From a checkpoint of a small transformer trained on Wikipedia.
Size: 22 layers, width 448, 5 heads of 64 (1 for keys and values).
Architecture: RMSNorm before each block, rotary positions, no biases in attention or MLP.
Training: a variant of SOAP for these matrices, 438M tokens, 6678 steps.
Each number is 50 + 15 x the weight over its row's rms, rounded and kept within 0 to 99. Layers, rows and columns count from 0. The size before them is the row's rms in percent of the matrix's.

# v: layer 9 attention value, 64x448, rms 0.117, rows 12-22, columns 0-111
# o: layer 9 attention output (transposed), 320x448, rms 0.111, rows 12-22,76-85,140-149,204-213,268-277, columns 0-111
v12 103:60 65 45 27 64 59 46 49 52 11 49 39 36 41 67 20 41 38 54 40 44 57 39 53 12 39 38 53 56 71 68 47 58 42 71 23 61 20 33 65 31 64 49 55 56 42 68 45 47 55 50 60 83 41 35 51 41 46 41 52 64 67 40 48 44 44 64 28 62 00 62 58 50 50 45 38 28 43 47 24 47 39 45 54 40 60 65 32 53 42 43 33 44 73 14 29 53 51 66 58 53 54 49 51 43 43 60 52 70 52 47 54
o12 092:63 86 62 70 66 38 40 40 44 77 52 57 54 28 38 64 50 44 63 54 46 60 36 36 36 41 35 91 13 38 40 67 48 68 44 54 52 54 57 60 59 43 39 24 76 58 63 37 36 53 61 54 39 47 41 65 43 47 49 40 42 57 52 63 62 43 42 51 58 81 50 51 34 48 34 49 42 51 54 64 37 71 30 62 50 49 59 63 32 73 65 52 57 46 57 40 44 49 70 36 51 31 62 45 26 38 88 55 58 80 65 67
o76 105:45 28 40 51 32 43 17 54 19 49 51 52 41 30 42 30 61 14 55 59 54 64 64 66 52 60 74 35 79 52 38 37 59 49 76 50 62 26 37 70 42 65 45 52 52 68 47 46 67 60 35 33 34 58 71 54 13 34 64 76 44 44 37 51 71 40 54 51 52 46 59 54 92 32 59 61 99 56 64 54 41 65 43 72 30 38 42 47 57 33 40 51 55 39 63 59 24 38 42 61 54 57 70 58 57 65 48 28 48 63 34 42
o140 116:62 33 43 63 40 49 24 43 40 44 49 49 31 53 59 20 61 10 45 77 47 52 64 55 34 50 66 28 91 61 52 40 69 41 41 53 72 30 57 54 53 86 49 73 43 50 47 40 55 56 50 48 31 52 73 50 34 52 45 89 42 41 26 41 50 60 93 59 53 32 38 70 75 48 63 54 85 36 66 75 22 61 53 36 42 37 57 25 43 35 34 52 46 47 49 35 23 37 61 71 48 48 52 60 41 44 61 00 54 55 35 48
o204 110:43 47 57 58 52 37 57 64 64 61 50 40 74 40 44 84 48 80 65 46 63 42 51 73 75 49 20 56 30 42 40 55 63 54 55 49 30 48 43 44 68 18 43 39 40 35 63 58 48 42 29 65 58 64 34 39 62 55 62 09 51 33 76 61 40 62 32 55 60 71 50 50 35 38 59 74 38 71 44 22 68 78 40 59 69 46 53 53 60 61 70 67 52 60 47 54 65 61 52 46 58 52 30 30 44 53 34 75 26 49 59 45
o268 095:53 67 72 35 51 82 95 52 52 43 53 73 65 97 58 55 42 80 36 18 27 30 40 43 45 49 59 40 26 61 60 31 23 48 28 33 28 66 77 31 53 37 64 46 39 51 31 61 36 54 64 36 65 46 61 65 56 39 61 49 55 53 56 35 51 62 37 53 43 65 55 41 34 64 53 18 42 44 34 41 56 31 55 32 72 71 73 53 59 54 49 43 32 41 44 81 80 45 54 47 56 69 49 45 78 18 41 69 38 26 53 46
v13 102:68 69 60 46 47 34 52 75 56 63 62 95 44 41 52 86 39 55 53 65 46 64 56 30 40 80 41 31 49 48 40 52 42 56 27 62 46 72 77 69 55 68 45 41 52 50 28 40 20 40 07 35 13 46 68 58 45 65 67 55 44 37 44 46 34 66 54 58 43 61 52 44 21 44 32 31 54 30 27 71 75 35 59 50 48 37 45 54 61 62 67 57 24 56 42 65 37 48 58 53 60 66 60 34 44 58 39 44 61 47 67 43
o13 089:50 24 45 30 66 11 37 53 86 37 48 65 70 44 59 58 53 48 60 47 43 42 30 48 25 51 30 38 68 44 48 69 59 89 64 69 57 85 26 56 37 43 45 37 50 72 72 59 64 73 44 44 69 50 65 33 73 52 51 40 37 63 38 53 68 63 39 37 69 39 80 51 62 50 46 55 64 38 65 38 49 67 49 38 46 49 53 72 66 55 25 69 59 68 54 45 59 46 27 26 32 47 61 51 44 24 57 40 63 46 56 54
o77 098:71 59 60 49 65 62 41 70 61 56 42 54 66 60 51 59 50 44 52 61 53 65 24 40 51 73 44 49 38 71 47 53 41 36 39 62 60 41 49 44 58 59 66 39 43 49 42 35 67 32 51 42 47 29 46 61 47 49 40 58 51 41 47 69 60 30 44 47 51 74 37 71 53 42 60 53 52 57 26 55 41 50 31 46 57 38 41 39 24 50 76 42 56 35 41 49 60 48 57 67 78 60 43 33 51 62 54 33 20 48 45 43
o141 116:49 54 45 48 56 61 43 74 66 50 34 47 56 73 51 57 66 32 52 58 46 67 15 31 46 54 42 43 36 53 38 48 22 58 40 65 52 50 43 38 56 59 44 48 37 59 41 47 64 44 55 53 62 40 53 44 37 48 43 49 51 33 41 48 58 41 47 42 62 59 41 72 56 44 49 56 64 50 27 59 46 42 49 24 41 41 39 44 34 50 61 68 60 46 51 26 70 42 70 59 80 68 58 42 42 56 64 39 33 53 53 50
o205 104:20 51 61 56 41 47 72 60 35 51 44 59 26 47 44 51 73 65 63 30 58 35 77 73 64 30 65 46 46 47 84 46 42 30 58 27 38 38 48 70 68 47 71 34 74 38 72 59 39 80 61 73 38 48 40 35 46 57 33 66 79 79 64 53 26 56 50 53 41 17 70 45 48 76 74 46 67 64 43 53 52 48 68 74 26 49 81 62 42 61 36 66 67 64 57 59 35 54 56 52 42 54 85 43 45 44 52 53 64 39 42 34
o269 095:36 55 48 53 50 49 54 15 50 49 58 26 64 37 34 10 27 50 35 58 55 54 61 25 51 46 54 77 58 65 19 48 50 48 71 43 71 41 66 41 57 30 49 81 57 46 42 61 54 50 58 55 55 59 25 48 63 39 66 47 31 59 61 22 58 54 32 62 24 40 67 34 42 71 42 28 38 46 80 50 58 55 50 81 48 60 49 56 50 42 33 43 30 60 48 43 39 42 33 45 03 22 31 51 56 51 52 74 71 44 28 55
v14 100:71 40 29 48 53 51 20 51 31 50 48 50 61 40 35 82 40 29 56 41 58 48 40 77 25 45 54 54 44 53 42 44 41 47 49 33 36 57 39 58 43 46 17 44 42 36 58 65 67 36 23 54 32 54 16 43 77 61 84 56 34 44 52 33 54 60 44 54 44 49 50 70 64 78 58 47 42 70 48 31 41 36 50 41 86 41 45 47 57 62 39 46 45 33 52 41 60 62 57 74 37 37 42 47 53 41 45 55 53 38 64 59
o14 086:44 64 70 58 58 41 27 23 36 71 53 67 43 40 38 57 51 28 31 46 42 73 68 58 45 55 47 69 32 47 54 59 62 48 76 35 29 35 45 47 53 30 47 36 54 56 58 45 18 73 38 55 72 48 57 48 51 50 24 72 58 38 52 55 49 55 49 44 47 41 43 36 33 77 38 55 59 47 68 52 27 65 24 38 49 43 63 73 56 68 54 46 65 26 68 81 55 42 30 54 43 27 50 39 49 49 75 36 79 21 57 68
o78 099:37 30 63 66 43 52 82 43 67 63 86 65 53 61 49 30 60 59 81 15 36 28 52 36 39 52 67 50 52 36 47 64 48 57 53 32 40 32 32 46 50 51 54 71 55 70 39 42 71 25 58 29 42 55 73 40 41 29 73 24 88 43 56 57 53 47 46 78 67 61 38 52 63 30 72 67 46 38 46 29 87 49 42 44 38 46 41 16 58 60 30 51 70 59 45 39 52 69 84 67 50 67 52 42 78 62 65 54 67 46 31 39
o142 117:50 30 70 34 46 42 66 44 91 62 77 62 73 67 44 21 42 46 77 35 21 42 42 49 45 40 81 30 57 42 71 59 59 64 44 39 53 42 21 35 60 53 50 53 31 52 33 28 61 31 63 38 45 47 63 46 38 44 67 34 81 47 24 55 35 31 42 61 58 83 60 60 66 36 80 60 42 39 33 26 71 36 63 49 56 44 42 36 56 45 32 43 68 30 53 37 46 54 72 70 51 68 54 46 65 47 67 30 59 47 10 56
o206 103:43 64 73 40 65 32 55 63 37 44 27 37 30 47 47 52 78 68 42 67 65 40 45 47 50 68 51 58 57 37 33 44 47 51 41 93 61 57 48 41 52 86 57 45 45 47 52 32 38 74 53 65 49 53 46 68 62 49 34 59 31 63 56 49 55 53 35 35 50 31 37 50 24 28 42 45 25 41 39 82 46 59 61 45 54 44 60 79 55 37 50 60 22 61 73 47 49 63 44 09 71 68 44 53 37 29 35 37 40 64 61 53
o270 093:39 67 27 56 45 71 48 70 27 22 42 44 41 52 63 53 30 56 25 61 59 65 32 56 64 62 45 41 62 43 51 13 53 30 40 47 41 59 83 70 55 53 38 34 72 35 58 58 56 59 59 45 61 37 52 60 32 48 40 57 09 65 33 25 39 49 54 28 60 25 64 41 67 44 42 55 54 80 38 62 38 47 61 67 46 66 56 48 24 44 50 64 51 71 34 57 58 41 29 48 43 20 51 67 32 48 48 69 27 46 60 73
v15 102:36 54 55 43 40 44 40 49 49 19 36 38 51 45 26 35 40 76 21 64 46 47 78 34 35 50 60 68 61 42 29 39 44 29 15 55 41 35 63 31 25 46 28 33 47 63 58 46 39 55 40 51 51 48 18 39 39 45 51 62 45 34 24 51 46 64 36 91 57 28 53 62 55 68 66 42 53 56 54 44 59 53 34 59 32 73 95 44 58 77 54 53 57 71 13 59 44 44 13 49 55 50 49 14 48 26 54 33 51 48 60 38
o15 092:53 39 59 40 47 58 48 48 58 57 71 56 41 59 64 63 54 58 37 55 56 55 35 70 61 49 74 36 38 61 64 36 43 64 36 46 36 22 52 58 70 39 58 42 38 25 46 47 50 57 45 27 79 54 51 43 30 85 60 43 47 61 46 61 45 51 60 72 43 54 41 57 48 35 52 42 34 29 14 57 46 55 98 26 36 74 69 44 44 38 51 54 44 72 31 59 40 73 31 66 49 61 33 22 46 65 44 64 53 71 14 68
o79 096:20 64 57 63 59 45 58 63 58 37 43 59 48 23 56 57 22 45 84 54 55 42 52 42 87 44 57 56 57 52 52 40 40 49 48 56 65 56 35 63 62 59 39 53 33 78 32 50 63 49 47 60 41 35 46 55 42 27 44 52 41 58 56 48 34 37 55 61 33 56 58 52 48 75 44 14 49 45 57 58 58 55 26 78 56 42 48 75 20 54 71 45 41 52 60 62 27 49 58 60 64 25 81 77 68 72 43 45 44 40 82 36
o143 117:42 52 42 44 37 56 37 60 50 43 56 43 39 52 65 61 47 70 80 67 60 31 48 68 89 25 54 37 53 51 59 44 43 65 47 48 71 61 60 43 54 51 29 80 25 78 43 35 70 51 70 52 40 44 56 54 35 25 57 37 41 63 46 28 40 39 50 52 41 46 39 68 45 56 45 20 48 56 33 46 57 80 34 99 51 63 64 70 07 56 74 55 25 42 74 56 52 67 45 44 53 28 99 61 66 64 48 54 37 64 63 49
o207 098:49 22 47 50 75 64 46 48 68 56 52 41 16 76 41 48 73 36 35 55 47 83 40 57 27 51 30 51 47 64 60 54 68 56 45 64 46 47 37 46 58 28 61 57 48 29 58 70 65 62 56 24 75 46 66 57 50 76 66 59 55 45 57 68 33 65 64 36 41 86 23 47 76 81 58 62 43 41 82 50 55 42 39 29 68 48 16 38 68 44 34 62 35 33 50 54 59 31 66 28 60 50 27 28 30 26 46 63 60 53 48 70
o271 103:54 47 39 37 44 46 59 60 49 55 47 49 78 35 39 53 34 13 50 23 29 53 61 27 15 44 54 61 39 70 34 51 50 41 74 51 53 57 73 45 49 67 58 64 67 50 79 58 48 62 26 57 42 42 56 51 64 54 42 42 48 53 43 43 62 63 50 41 66 29 99 42 56 64 40 71 62 51 52 53 15 32 66 34 60 51 45 36 86 47 23 44 57 36 54 37 66 44 47 24 43 80 14 75 43 42 56 53 46 58 60 57
v16 099:45 51 45 53 73 47 19 51 40 39 64 44 57 47 61 62 62 64 24 43 46 29 63 39 51 52 60 47 42 41 61 64 76 63 61 49 49 67 73 28 95 47 21 59 67 54 56 22 37 55 72 47 52 56 65 34 66 13 43 61 59 55 37 20 45 52 64 48 44 89 54 50 43 35 69 17 80 52 49 68 22 50 58 58 48 50 54 69 54 55 63 49 56 63 52 47 29 35 36 60 63 44 44 43 45 64 31 37 36 38 42 51
o16 085:21 38 62 52 48 37 41 24 40 49 56 45 41 64 36 84 62 69 47 37 95 29 67 46 57 38 74 44 45 57 51 36 53 49 59 60 44 26 42 58 09 67 49 57 25 40 43 55 42 40 69 50 70 50 30 55 52 64 73 63 54 34 43 52 35 66 33 39 46 57 33 55 48 30 65 48 38 48 55 49 47 43 40 59 54 46 70 52 19 50 46 47 29 43 76 43 57 51 38 65 53 51 51 50 39 82 60 53 66 31 70 58
o80 099:41 42 58 75 43 49 43 62 62 50 47 50 16 64 26 43 56 55 52 42 45 54 07 66 45 50 45 55 52 39 43 47 62 62 56 43 21 66 57 57 25 46 38 40 56 54 40 43 61 58 49 40 05 66 53 50 43 54 67 42 38 35 47 60 74 00 56 58 57 69 34 59 27 39 34 46 54 66 39 29 77 59 46 53 50 34 30 56 70 61 25 46 58 51 38 38 46 61 38 70 47 60 48 53 56 39 44 36 55 62 35 63
o144 120:44 64 63 67 41 44 63 52 69 51 47 54 37 46 19 61 74 48 58 48 40 61 18 76 50 43 51 58 59 45 54 68 52 59 50 50 30 50 70 51 33 54 44 54 54 28 37 56 50 72 55 38 34 55 49 62 58 60 76 31 66 29 47 69 70 10 47 73 60 52 53 33 54 49 31 59 41 60 65 16 70 48 25 50 54 37 22 67 45 73 41 36 48 74 46 55 37 44 42 52 44 62 31 51 61 38 55 37 50 41 43 73
o208 101:79 45 23 33 76 75 76 31 38 54 46 21 59 77 80 13 30 65 63 42 12 56 60 25 33 62 41 43 60 23 50 44 57 44 56 53 52 44 32 54 73 61 58 66 62 68 37 49 42 38 24 58 39 47 62 41 35 39 34 52 56 55 53 69 48 84 61 50 47 29 63 51 46 70 53 44 41 32 54 72 35 58 55 43 54 65 62 37 75 44 69 49 56 55 37 63 68 57 67 48 39 44 69 56 29 44 50 44 46 55 51 38
o272 092:71 59 53 35 46 47 54 53 53 54 39 54 70 33 65 37 36 15 58 56 46 51 59 41 48 53 73 54 45 50 86 48 16 59 39 32 84 49 31 41 67 38 50 27 30 53 75 52 62 38 16 74 59 35 58 41 57 61 42 53 42 68 41 51 39 49 57 39 57 28 63 70 58 42 38 72 58 62 57 79 49 47 52 36 40 47 44 33 35 34 51 47 43 26 52 62 31 47 55 19 43 54 60 54 55 41 43 80 36 53 25 23
v17 100:38 59 59 47 55 50 40 63 44 66 53 58 46 60 51 55 54 32 38 52 37 71 38 62 17 71 53 48 75 51 59 47 56 55 40 50 41 49 73 35 62 42 48 42 52 59 71 58 56 36 57 64 55 52 34 45 46 77 49 51 89 48 50 60 53 71 70 32 40 46 85 40 38 15 27 74 39 63 78 30 78 32 33 50 61 67 77 56 58 54 50 50 44 51 55 53 78 56 42 56 56 44 48 87 55 51 31 51 44 53 32 56
o17 084:66 50 30 51 91 65 46 47 35 48 53 62 61 57 35 46 61 56 33 65 65 24 81 70 36 57 56 52 36 47 49 43 67 48 60 42 34 52 38 27 33 52 62 44 67 65 57 61 46 31 25 46 55 48 68 60 35 48 46 39 51 81 41 89 64 29 28 77 78 44 35 59 43 53 29 41 64 44 55 35 47 50 41 55 56 36 33 53 63 36 40 36 67 78 57 70 46 48 58 58 43 69 77 45 57 72 42 60 22 50 51 64
o81 101:30 74 46 65 52 41 64 36 60 40 34 43 50 62 67 37 36 62 64 62 65 63 56 30 45 50 68 45 62 56 66 43 35 62 59 46 62 54 45 57 31 61 57 56 61 27 52 47 22 63 51 49 63 96 09 41 45 44 47 79 40 36 42 45 58 53 59 38 21 62 49 18 53 27 59 40 46 40 36 38 72 60 43 35 88 65 59 68 25 54 58 65 66 29 44 52 60 42 46 46 43 12 54 54 43 74 37 40 31 73 40 52
o145 116:45 58 61 61 48 46 80 20 50 53 37 47 52 56 70 57 37 55 75 53 69 51 36 56 45 30 66 61 54 64 59 26 33 54 60 48 59 49 38 60 18 53 58 38 70 58 56 38 34 66 67 51 53 75 37 71 35 32 63 87 47 40 59 42 71 71 50 38 44 64 35 51 40 63 62 56 41 40 51 50 68 52 34 32 70 61 54 93 45 84 56 45 56 25 39 67 53 55 56 51 32 38 31 56 50 73 40 62 42 41 44 42
o209 104:69 45 49 31 45 26 19 45 42 47 50 64 47 53 45 58 55 40 42 43 54 55 32 53 59 56 28 39 28 38 45 75 46 28 37 38 57 57 68 47 67 63 46 67 25 49 61 40 58 72 43 56 39 10 62 20 78 64 21 39 46 81 35 60 53 39 46 61 57 41 52 62 60 63 41 45 52 48 49 85 34 43 51 55 23 58 48 56 41 15 26 35 34 78 49 42 54 53 64 27 47 66 34 34 54 33 69 28 57 56 45 45
o273 097:30 35 45 57 44 84 48 45 66 55 66 36 62 36 40 57 34 47 51 46 42 53 32 57 58 44 45 55 55 27 46 45 55 40 22 76 38 35 65 80 94 21 34 33 43 54 45 49 53 47 28 51 48 36 62 57 41 41 48 41 50 46 68 25 36 17 58 28 66 33 40 59 59 32 65 60 52 73 63 51 50 56 69 78 16 35 33 40 50 66 50 35 56 33 66 57 51 48 35 88 49 55 48 30 53 24 64 56 81 24 41 50
v18 103:53 53 70 40 67 45 26 60 55 42 83 42 46 51 73 43 50 45 38 15 41 51 52 12 51 39 46 42 43 36 62 57 55 72 65 70 37 49 66 53 30 47 33 38 52 53 33 27 38 57 50 30 56 67 63 66 30 36 40 60 44 45 70 56 84 87 71 48 62 53 44 68 08 63 52 36 25 72 62 54 33 32 75 58 45 35 42 42 36 72 66 63 66 63 43 55 52 45 63 44 59 40 25 32 39 26 26 70 37 48 51 35
o18 094:40 86 38 67 79 75 61 42 44 46 35 51 58 66 62 35 47 57 43 56 33 73 74 72 51 51 57 51 67 57 63 55 52 37 50 35 68 41 48 55 55 51 49 62 35 63 24 66 30 46 36 25 51 62 58 39 58 64 52 43 54 53 40 49 41 45 49 40 43 44 60 55 55 35 26 48 42 45 21 72 40 63 72 43 52 43 45 55 55 44 66 61 51 40 47 53 36 38 53 54 62 77 46 72 64 60 41 59 23 38 41 52
o82 096:58 57 55 18 43 50 38 35 42 62 65 71 57 60 47 58 55 23 50 48 51 44 24 43 72 50 59 63 54 98 51 58 46 78 34 43 57 40 64 44 39 56 44 67 52 51 66 44 52 56 57 48 59 77 33 84 73 49 57 59 53 66 49 52 05 68 57 53 46 55 50 57 68 38 50 57 70 46 50 50 28 53 51 36 41 53 60 45 35 40 37 62 26 64 57 51 55 61 62 53 61 64 73 36 44 73 47 68 42 82 57 65
o146 116:61 45 43 32 50 42 48 45 34 74 54 47 57 60 54 50 44 15 38 59 40 48 51 55 71 45 58 55 47 84 53 41 54 72 43 48 33 67 49 43 57 63 51 67 26 60 58 25 63 27 51 63 36 62 37 58 59 56 64 69 64 50 42 37 30 56 32 53 63 56 61 47 49 27 42 49 56 48 51 50 35 32 41 55 50 53 40 70 36 35 34 84 26 67 61 50 53 58 72 50 59 80 77 58 64 60 36 89 64 73 59 60
o210 107:33 45 39 29 45 42 53 68 64 50 55 45 46 46 50 47 39 74 40 49 43 34 31 51 25 49 42 46 56 22 53 49 36 20 60 49 45 54 28 46 37 46 48 58 43 37 51 49 51 48 31 38 50 39 26 25 54 73 44 49 34 52 53 65 59 27 37 65 41 65 65 45 32 78 58 72 35 57 53 58 71 59 40 99 58 64 48 40 61 59 48 47 54 29 26 67 57 42 38 55 53 26 56 47 71 84 79 25 55 46 58 40
o274 097:52 35 49 85 40 54 41 51 50 47 41 56 48 31 43 65 67 75 59 66 67 46 58 51 49 49 43 51 42 10 36 49 56 47 57 32 67 38 41 57 60 27 59 38 84 40 48 69 55 57 66 65 71 36 56 42 27 42 62 54 47 33 72 44 68 47 51 55 52 26 36 38 60 58 68 45 75 59 73 45 61 50 63 46 63 56 49 46 57 51 55 32 71 56 52 59 44 61 51 25 10 28 16 69 33 13 50 38 58 39 49 33
v19 102:56 65 61 35 65 42 57 51 60 46 67 32 80 38 34 41 50 65 53 51 36 31 60 39 52 48 42 61 51 60 16 63 54 53 50 53 39 62 61 25 40 64 53 40 46 80 26 66 63 70 87 57 51 42 70 58 41 70 39 80 53 30 71 38 36 39 38 52 00 52 54 78 52 52 54 48 46 37 30 51 78 50 67 39 58 42 36 56 50 23 68 57 63 56 49 46 56 69 53 44 61 64 44 65 57 29 65 22 34 44 52 49
o19 094:38 59 52 38 43 57 56 62 61 46 37 37 52 55 80 33 49 69 63 64 54 65 51 61 61 47 40 44 54 39 38 41 51 63 37 43 59 45 51 62 21 00 55 59 63 37 73 79 32 51 51 42 69 57 67 51 66 49 32 54 76 78 30 60 49 50 44 55 62 49 57 45 37 10 23 46 50 72 52 76 60 43 44 41 31 54 64 77 78 51 62 59 64 67 49 45 40 22 61 41 76 41 54 36 31 37 33 71 30 38 24 34
o83 095:52 63 48 33 48 34 47 61 39 61 35 37 50 47 49 75 41 54 31 43 25 32 53 74 59 37 65 49 52 53 46 54 61 64 69 59 58 49 36 44 55 33 73 72 48 72 69 52 57 42 43 75 16 51 43 43 36 57 56 69 25 40 30 51 60 54 39 54 37 89 37 74 69 39 45 51 42 44 45 00 34 79 39 32 74 55 50 38 14 29 48 22 32 91 53 65 34 67 37 56 36 31 66 47 47 42 47 51 46 25 76 53
o147 110:66 64 48 36 37 30 56 38 39 31 60 57 52 46 40 85 58 56 34 41 17 35 53 61 61 58 56 53 59 47 39 68 52 54 80 39 44 49 43 55 55 48 71 79 66 85 54 57 66 42 37 76 24 61 36 30 29 34 57 64 38 49 45 68 51 65 22 59 52 67 44 52 83 57 50 47 49 54 51 17 41 57 37 45 48 53 47 41 39 42 81 28 43 74 64 79 35 62 57 58 40 47 74 52 59 51 44 73 56 29 81 20
o211 103:42 24 30 41 42 70 35 39 44 57 58 51 30 23 29 60 28 34 47 47 70 52 52 66 37 38 61 39 52 62 68 52 39 57 43 54 36 56 63 57 31 67 44 27 44 22 45 26 41 45 27 53 70 51 38 42 71 47 69 25 81 61 46 55 69 41 79 57 62 48 52 37 38 61 37 61 53 49 59 89 56 50 77 67 42 39 81 44 56 52 39 53 32 49 62 50 53 30 37 53 34 51 54 53 46 68 34 27 50 30 52 50
o275 105:54 52 61 85 64 45 47 49 54 30 62 65 54 72 45 47 41 46 68 47 56 60 46 17 35 43 38 61 74 48 69 22 40 26 42 69 35 57 37 53 71 63 18 39 47 31 51 50 34 38 55 33 44 43 49 44 38 22 23 49 41 60 66 48 31 46 37 38 54 31 48 37 47 53 65 49 57 57 41 53 54 29 55 67 42 66 45 57 26 74 27 52 56 16 27 36 68 55 67 65 27 52 35 39 44 63 45 33 44 61 49 92
v20 100:36 39 47 34 50 72 50 68 55 55 70 69 70 53 35 26 62 38 55 29 43 26 50 59 42 38 30 62 27 32 59 40 55 57 49 68 26 32 45 27 78 52 56 47 61 45 49 51 63 51 26 67 31 65 33 54 54 57 38 27 58 54 09 35 62 60 74 55 85 48 45 47 32 62 47 61 28 43 47 16 42 47 64 78 43 37 44 48 49 12 53 30 72 40 62 42 49 48 37 55 63 48 54 46 37 33 38 46 48 64 15 30
o20 082:43 41 62 53 55 49 50 25 39 35 58 64 66 65 48 57 89 29 65 50 61 38 41 63 33 30 31 56 78 29 46 36 31 37 37 46 28 71 54 43 26 51 64 47 39 57 73 36 55 63 47 45 33 46 62 58 34 42 62 40 48 53 51 40 81 66 41 38 33 55 30 53 51 58 37 53 72 60 38 44 57 56 51 43 48 55 50 20 72 56 44 62 64 71 55 80 43 46 55 46 53 41 25 36 39 47 24 43 42 32 33 71
o84 098:86 50 64 48 57 55 52 62 55 68 30 34 58 51 57 62 54 63 32 45 78 65 35 28 34 22 72 72 48 72 64 60 38 45 56 57 71 43 32 55 45 93 84 52 65 57 32 45 39 43 47 48 69 61 12 34 56 64 60 49 52 58 46 37 53 24 57 53 58 46 49 29 68 39 51 54 22 60 65 30 53 49 66 66 42 37 60 65 49 52 39 23 22 41 35 30 74 55 49 39 55 55 48 50 46 23 38 71 56 68 77 29
o148 116:60 54 55 28 52 52 34 70 46 74 59 24 56 58 60 63 51 72 23 48 58 88 39 40 54 24 64 53 43 83 58 41 57 56 56 55 61 55 58 54 45 62 70 57 54 36 29 30 44 35 48 57 80 47 15 40 53 65 62 41 41 52 51 33 24 38 38 46 54 37 34 28 77 45 40 50 23 44 47 28 57 27 50 49 21 32 71 58 53 42 36 32 22 55 32 20 72 49 47 43 42 46 67 62 61 13 41 58 52 49 63 58
o212 108:54 34 52 58 59 32 50 37 54 62 56 46 20 27 50 28 59 30 38 48 56 34 57 49 79 68 46 37 52 55 50 66 21 51 54 38 48 52 66 61 69 32 11 58 32 50 63 39 51 55 66 44 45 50 75 55 44 34 26 67 32 37 68 46 39 63 40 73 38 64 36 68 56 59 52 56 81 60 49 79 51 74 43 44 73 49 52 43 48 61 49 69 81 43 64 95 52 44 19 68 52 41 68 58 76 89 53 36 57 46 40 48
o276 095:22 49 55 21 38 44 75 64 49 37 59 46 36 44 54 69 23 45 99 61 34 25 66 52 45 87 64 37 43 23 39 46 45 65 53 42 40 46 60 42 38 41 57 30 72 61 63 50 58 50 56 45 40 45 81 53 65 58 69 90 61 55 72 75 42 44 49 27 53 56 90 59 17 62 34 59 60 55 65 52 40 74 42 50 24 68 69 69 35 38 49 53 56 67 40 27 42 56 75 48 47 69 50 59 45 74 72 26 51 27 40 59
v21 100:42 51 60 51 90 46 47 51 35 82 46 22 75 59 42 20 56 68 75 12 52 35 63 38 36 50 29 47 37 54 48 49 48 47 47 22 63 41 48 58 70 07 45 58 56 43 37 11 50 73 46 58 29 35 58 54 33 58 58 39 61 38 50 54 48 59 42 40 36 06 19 34 43 61 40 62 28 51 51 37 48 69 61 54 48 44 35 68 16 50 66 45 49 42 43 42 44 48 59 39 51 37 59 71 07 73 50 73 63 42 72 61
o21 085:45 26 43 78 60 58 58 33 37 54 60 33 36 45 60 90 42 27 31 56 62 44 27 53 69 34 73 51 45 47 75 63 45 33 28 68 11 40 46 55 58 45 45 51 71 43 48 62 58 48 59 66 07 48 47 34 65 51 64 34 67 67 31 70 72 34 50 75 41 62 55 40 53 67 74 39 48 60 52 38 34 34 41 51 46 71 54 45 57 22 44 56 33 42 53 54 72 56 44 60 67 31 48 52 62 66 45 58 53 31 64 52
o85 098:46 59 55 52 52 50 47 61 58 56 76 39 44 46 46 52 64 35 47 68 38 58 60 58 85 47 42 55 55 44 46 77 65 41 63 43 48 19 63 52 43 59 60 72 44 62 44 56 49 68 62 47 46 47 52 41 44 77 53 54 24 53 54 40 58 51 44 50 50 31 69 49 68 86 52 37 61 42 48 44 31 29 42 42 30 58 43 54 42 47 62 38 52 52 53 39 39 25 22 71 53 73 68 64 60 35 21 45 34 72 43 51
o149 112:31 64 48 36 39 59 51 48 59 50 79 46 55 56 38 48 48 37 41 63 46 51 52 44 67 55 25 60 44 32 47 81 60 27 52 41 60 43 65 44 60 49 58 91 49 40 55 13 46 57 38 40 40 34 90 58 53 75 69 54 40 56 63 25 50 55 49 39 61 43 69 58 55 80 58 23 79 47 48 45 38 64 49 39 23 48 45 59 44 39 68 39 52 45 43 41 33 43 25 84 77 63 19 62 64 40 40 55 39 62 49 62
o213 102:51 62 50 43 70 43 55 26 56 27 46 45 41 78 71 73 58 84 55 58 58 40 67 56 43 50 57 56 65 63 58 19 30 46 27 82 43 64 46 50 44 62 50 18 35 55 64 53 52 24 23 61 73 36 32 46 72 32 37 50 44 53 56 52 51 45 43 69 32 82 14 47 53 21 41 56 51 41 63 42 59 64 53 46 61 55 70 61 54 63 42 41 31 23 60 51 66 29 55 37 35 52 65 55 61 40 58 47 49 46 22 27
o277 098:46 55 40 69 38 33 52 49 35 72 28 75 58 66 42 27 51 58 48 28 55 52 39 49 24 53 68 38 42 68 55 30 42 68 67 53 59 89 62 66 54 45 30 49 45 48 34 56 38 52 49 39 80 69 48 62 37 36 28 57 63 55 37 48 52 43 66 27 53 47 36 50 66 58 58 66 39 51 52 66 82 62 81 34 73 41 48 46 63 68 51 57 41 66 32 62 58 85 66 26 53 43 57 43 22 49 67 48 39 50 51 42
v22 098:40 44 36 63 74 32 74 50 35 49 58 51 42 30 48 47 40 50 23 57 50 29 31 40 23 43 50 64 78 57 56 58 46 41 95 56 54 50 73 14 60 40 31 45 72 52 44 45 60 32 82 47 64 63 40 61 43 29 74 31 64 62 65 10 55 37 22 39 59 32 73 65 50 32 28 57 54 51 52 65 55 35 32 70 47 19 54 33 43 39 55 39 56 55 33 48 60 54 48 43 59 32 40 55 73 38 15 45 46 43 44 26
o22 085:58 55 66 62 42 72 36 38 22 53 52 47 51 32 51 46 26 40 76 62 50 76 62 61 12 69 59 38 44 53 44 48 56 62 60 44 45 32 41 67 49 64 59 66 98 33 40 22 49 47 72 28 58 83 42 47 56 78 80 61 57 63 53 47 41 54 72 93 58 63 71 30 61 65 64 51 49 18 61 65 42 63 34 46 47 26 43 66 70 63 37 32 75 47 50 68 62 55 65 81 43 89 29 69 37 70 58 57 27 67 39 47